Part of a small language model's weights.
Size: width 128, 3.41M parameters.
Each number is 500 + 40 x the weight over the matrix's rms, rounded and kept within 0 to 999. Layers, rows and columns count from 0. Numbers have three digits each.

# up: layer 9 MLP up, 512x128, rms 0.086, rows 469-511, columns 64-127
# down: layer 9 MLP down (transposed), 512x128, rms 0.0718, rows 469-511, columns 64-127
up469:504486450496498498498526459447483504505471585520521576496453501517458507406518501526526501480490485590494524519483508498489536560514511519557575517554474526470474537490528485507522507497479477
down469:464522539554528496480485545527536491568496486510494455567533460498522489551474504497450478493485560458476477463515495459509445450500559511462479478515521456491497493497428512519472496449542512
up470:462435505460489557424490526554500450541438482539495468501531556505493534521465449460511494500505539469512506469512526479527514517514511487520450483457489478448486480470527495516460465505473555
down470:513501498535530458495515483463500502471469477474491515450501429504499598559467513530519560505541467525482518473498535453502506527528458485541518559527479539500478510549519511481525491490580550
up471:479490537449553435534498447530500585584479516514518518509447470496497494468503550481503519538525507476490485549515545522509450557539548480505483548495471518489466481437468461533553484462581442
down471:510517488490428557508536485438474460452512469538516521513522505533544523553499445515499521450489517544504506475520467443451496492455492560479582483487496471489549513475492481515466569470529519
up472:577534500416471476457459499521490534497553459512511526498510564485504497499460490505440483510481530442555503464512524522472534572533535611494457474583426469456475488483497510518516483523503476
down472:448514507570452521519509524500505507510445563459480527527483472556430544475564508523497503487555433473487511520460512527495541548478399441519566450477521584468527549519542502450464570482529478
up473:487484493509507518495553481491490444546508523487406437500472526468512508495486576480545496517534525512503482490526515503480505547489453524473539536527472446423522516504458472554541553535487511
down473:460531536484560505523401541423562533462495441506552500455461455505537545457459450523577507453494466470502538559430470497474552485493593512508522488478545456532504512490531504483508482503469452
up474:504475599462508581463566544515547398476484531489483419502532509495475496459496555555561411459513534458456566487502487549503519518491493453542559560431509489465508499496511525593474534489477485
down474:507525443489471563517497419510519516508321460475504491498448470520542543542569523533518481548409499437515451499520458487505472449544500579455516476518562403473454485499498474507574492514519556
up475:354519545457481500507524547507506476542519529521436572522565447470551446528446485554550499458466550407570537470539543433518510558494556513543472491473512477488535577462530458573483510506483484
down475:495493501559436510575513512531423417507531487482491502463479431466554500415553471548523469513495494527481524485558510524435458502543467502474600526441451492545505503486572472558485550503566514
up476:503490545454493438506549549500475434470467428464477468498467475433533592495539532505563475559535541533465539470472448537511464535515499482544510512536502476486586524460561417526454499460516518
down476:558580486527524552457477495533514478524557512513438528487556533544477450511451493409466453472483492472452429504524544479510465548553492561557501426510456511496518517482449511495445384519547522
up477:531580513498503508472499573609580499509469488598543535520579502493497476535525486508514449481509514486491478468487461479463440527473502559519577467513523451507520522477528537579414428463493532
down477:431536409511528435453492475456451499452509472534457505442482565457445520623477528498477504508467496451558483525516459512534528508515530520471518484510468508537563556528506543473477524505555519
up478:505460467537424564476512537532502495417506447471510483530499525522526504481491448524438490514505552447489468538532446473543531490566485483480517480515493547486503478505489510473529524491514436
down478:462495482539492485523486430499501459553498515482534515497484509477443516609458554498527531479457475556492545485481546553507521532471504482499513532491488460488497516419520503518484478524479543
up479:443470482467470504500445472518500410522439521469528486482427522417426525509660524487475482533541392506452531499546451506489485533425540485454498563477514483504444538487492449559467524469537513
down479:425587450453484491497433513515444618507488491497483545499510511505547548507498513558503568417491510476512464575413449445418536481525462597471514462453428555537595470523514536542480483471419529
up480:580527492525529547572485469539491469522501540516474544540521474516494503515482539593477510520489463450560474467509529446504484507416457483453488513528468470486523522462491490503501553524490495
down480:504463527478470542498468524547525508519505589503537466505433545503566523470527489438486486501463483555432524519533475470512532447542555467526491531501521524513542550527524504511520510478518506
up481:427435534414509495514530541461516523620536511496494524526470521489442498488459507517521425470517497496493445460451522481517493512549511503505458544459429447461469564402479472515507481516489491
down481:526521482518442510517515522522458513484420525519534503507472480545541512471516499492494538520524501467483513483475510524478572458451493555536469476478562561418547470534565475511489490505589469
up482:510483456464465520538497571515581508550491524534471559471532509473528492510545549499478450524455492517581468336490486463488448498457511533474551401572444450522475511520551476523554493457492500
down482:555461524462572500593512475503485529497427490494523540470515535508516547432489471462507503515493453464506506578452480474438521432501466428517519514477489523542505503479487521553494534437417519
up483:466511545517524526536488475534507492487441437480485406479556480487542468509496525515465487490540585507511473571450471495410467471562458498533487556445478460430532512527494518546397491503463484
down483:479468492457574515424504481430439427462526545538511551504492533508537567443529493551530461509438446517547571423527503552574522536521486418542497449489524547507502498535503514445517466533547431
up484:477513515456578529506463504489544565545531530530481569480494555529478558537510481467486477483437508525457497458456531442531510531508528487549544522498467512475523520502500508529587557525478436
down484:549500487547464513512513501524488469466412514561472467547481461542548455476498500501538485511486485444488509559501510457504526476473513491467512466470562518489458475469560467469490457449534497
up485:538512491478484593499546548534501570505519465501497526485526537507526432510500433484493504477495552453474537499545506432527501522533489452511499442503502491509516465520499516520496548464498489
down485:473488502500497490516493485508487452517507470493500482504484485483470562638485535530503524518509480510508495501487503521497529496477501556492497498495512502520490516466479514500493517488495470
up486:490528507433565587598513518523495528525482502463474512528525517516537478387494561496528482470537469541510426471434511467557507500502512518445473470549487479454561479492520390486447528469553480
down486:500532485521480513436491453515468472507444502528489490476484500454524444483457480463479504558440487487488513559483518497450579505490430482467540529508482551551487531533489516577561489541437588
up487:476533537519504493540403516531451418494496537487499433493517490482460445497533512521430484481558514504420487432473473554550476509481539581505548536566482463427439534498518527516553527567488472
down487:490481465536447501536461547514508542467494449536500543511549445535454546476519537505527516531508526478586478466457534479455496569472497481490503470515459457531512424483523546491471531478519472
up488:515455495459460475523477584574501480544457482477445512500485552471425518495547502487490428551434441509520490524489534490529489508474540550497533506540515489475540570522602516536434533509502483
down488:472494541504494513480560480455507511513457433514511494534479571451494523481483587530495455482521527513507490455494487499503456466566456359479495514553482533575512448466491479476473539487480459
up489:492476513547515610489517614482519600529491519431456544489451505447480521542465453480423483474462548486498503431492549523546458553493488444413561528525439480456516477498531539550515483538459456
down489:467480451454524518529427470525451526487495539635556463544552495476512463582509477564515446461505472399535476529512476516472548542483521494549500501491482483487484499403493522486483519508529529
up490:555516509524500534539554499502516532601483483575449550523515540453439431409464516485500450495479539526525563492414491543556510539561548537486488527480507486498546489535553504492462527508462530
down490:520493446543496535492562486441509544450508490465446521554496519499596541520506525499480509529460472479501496586520503446405489533489531497483530554506462439498514521482500536533472542519479524
up491:554566482549530559512535533506550488539500528567512451459516449427514426402487572520527519536475492525556463465468529479517514525509449464525510544492497504471492485414547434455475524437528530
down491:483412458419556497511526519519473518440440481389558491519513512606451457416522502514486441511548432489444539508584460628537506427431543522495481528494514524497522515524500495579519441474522510
up492:441512462468463574544424485521489520487472495458475493498553528563501532530463528536432459450507513481481507522517556488517530520471492521550466528492510476495522551501486481517441481513574478
down492:580538465542526425426501516451520507554529532506512515466470462427540502419507502450548521542511512514532560469599475546522523456489500493409480539495550552502501442469556489479533519472424524
up493:508456520504468508493396462496471454458475522501465480495521553484452487494529573494556463508519450496452480498461499488480495478518574544548508566456519539476443527536512448523483542456557477
down493:452528477465546466529549492514535491520472509462493443461494472524555571522515515517448563522423488455562483452509592490512509495579422497484529508492461437470556523453507527464513518514471510
up494:465529490454510489429546536519503420568511456511472469460446513469480472521524569484533518502497468503575542499540512513532476521481465524440518527540454474449490467568501468530550472532561449
down494:476457530466435501527486521462488486469468508510489565472525502530498516369489543554529522433455503502503522456468520524476451485476503462545500486521510450567465500473506570433483518486509524
up495:520497478488469491494472558551446454476452504450514568549512537551481506448532533552388510525435444478552474529433502518502469542449521550481503533542423496513515502393505503539482515564557531
down495:456513529474528524491544532439484528532517458545441422512500502449522525557518550424563510485458509504454522480475503486473533478526467451469535485497538475495447533570513525527512500469494424
up496:439485506544426496489522480487489551519522446601509495481471508471501473489478536478501423471446522492506511483515550484511496505465468467505474486468425525524516616529514453510541533547539543
down496:516553474452546491560540532561431446525510504507477525501501534506512439504527485479475488549552485507467478513466490511520479496497594560516521483586540452475480462464481523426523488505499508
up497:508442569454529531515503507577439414611476440503540484521451522507426550477543521522460521511526439472470447514523489512531543564467473569529523569512538421464532517517546455526529514406474486
down497:491525477503510444500443492501488554457502557458448505498572489488603446571513494476490481590499539504499534487491495510521509482468523461471492505473496545577470511498503520466526489534514564
up498:523498454507449499473503505486505525506503510480461512563441530462519450530496478580505526510511579484530513498568502454542509530637574504469524483535466480480515507464494511480495557538465467
down498:460501494508487490508462478512496464498509504477516491488518478492464527661459506476469495529496461520477504516495490493497502465455500500511494505464526504516520515475525506499525478457496470
up499:454424511495461494543517412523511433477526504413489517472510509487517561473580505576520486532529534487459532458444537505538516578466431509546510530444461496479494467484545424531479460493513464
down499:538473545486497463497503587496509518560487470526549444501436558515505517506428489460473502463523446507492487511569501482509514445496583459412473517552523524429440504499504559498521501514494573
up500:566498513477533467496515508510445503524480521544508507470424615473509501532591445458471521504513454503604527476442422457556504450539509524546534474579493492463541573523599497496526495482551492
down500:403528497505517470542480492504581539476471453526482464556508514501542465591457559532496402520435503524443478525572528473460487525498440498458472530426515470527532543462464567501452573522502473
up501:535519481487495519519436511538495487601455452469456528558487498526521521501516513541402519463492529514582465523555517524575518500464479493512547491515443430498468515530534506644492472492440515
down501:512456424556468509526542554493559477498569610458486510456594496506510508420533507514527547546507463507469499495458509508485561539531493451480450634503491465443518440456459456503476521552448478
up502:543439501510559481494434479583464480438535529538418525476490519546458532456560459532528508480553520474477511563457473522496490541511494476491487566486522447471511553481498385440475564444531545
down502:497521540520518531435545496482513485547447495477479483467554449454506524530511471558500523515426468540537512457528555508502461448467442510499454474495568515470531385544535481493487477542434537
up503:516547515468483515517494487457479401464389539576531479537493445488507460510522500442477490518542569483548599447534525531528575511507506460499489481534463502437490538473492479494537459426530457
down503:511557449576529483524440436549417444463569511455483494478479543463503479536530561469413542500504501584453534472499487535444532514495530452492463485546545514514524505498549499505448502507546416
up504:548489480510453543594507519524538518520487558546484500599519550467528483514571506475498415487456487567525474467504454533471506500496549517473478496518464493371458529520523448509493446529470481
down504:508508506514491448470499516474460445526521525513451495464450513485591544471508453514477551471585540508529452482505490537490460523497442494503516499503556483540439509429520534519457516490448448
up505:507477523485455495515484483536516427471503430481518453536502477459483543470510475505456448548472502466583496544546502512466570455561445478565561516485443481453535575521515478494428488438479482
down505:543512445517489525471504536552509533473444510523474444462506565490564481577500506522526479521493489479505432469478534473551462539520448403439514535548413495517516425445556465544552497557491478
up506:521484541470468448503493518574445592506459535565576490508413483476437559514528496438524539509462499479461518510477495527530527532489521491487504501521485443417533500490530462537485532491498511
down506:449513540522465511500554526471474444513549542432517547527519545473501487553472505517520566564511499503527442535493471485496540463487469397508564453524429516552499460494459513462522491483515463
up507:517515480494580532533487494561487523473456528524488389490477525489424489518522538478495482500552509464419540559539538554482513527474511437462490505541495430495566473502487467609463481484571485
down507:531503432500457573426481491500505521580516478484449587459540548378554614466524465521529560542502545598516562510457525452430523465528466558553503509425501504501504472409543445384561507552397490
up508:474478526520470467521505539520476531481445563446470520577457606473453501503582560485502525501498514536543512441613506497534520554432539497538559463475539439451496501470560511552529483472462485
down508:558415543468522563484429570503481454539405533563554463460512465478500548465431471483505541577553453535504552463456515471538526449499424440500465494387479507509493527555451487569483514488493500
up509:461549475517483483472438489468485516567484486576541501531416588529438476518520475488482500480484526546429492538486470501469549575463560527488508536564463475448506539529446517557535518503486524
down509:502483481510499463560459492546471417476485518471471434484567489487532518436485553506520522512571460531601548495500534589540470416490479486466456572457549413470494515451610523538427528528503454
up510:491513539497475475565475457523480513488455552487514541517400500518474528468486539547463467481482515494514453472485515409547504488521520562490537462549492490481535516520505462508436532551546480
down510:449462490476545497427498549527537478463504528620490416487524526531516403505480446492556512556474473534485558498509498522487523499470524438496461516475518529465524457440542504473551499354512478
up511:495547466577495512484506535530416412542513510460444455488510490505520565489490473548415430510495482393527463473468454482565445525489546450483529516567549450470529529512542578575537549490467524
down511:473481462456509476508501504545530529458474499531562477487530463566493508443481433531553527450534435549531450464585575445532531452520454445550491473469463530394532474476502464528440440546514507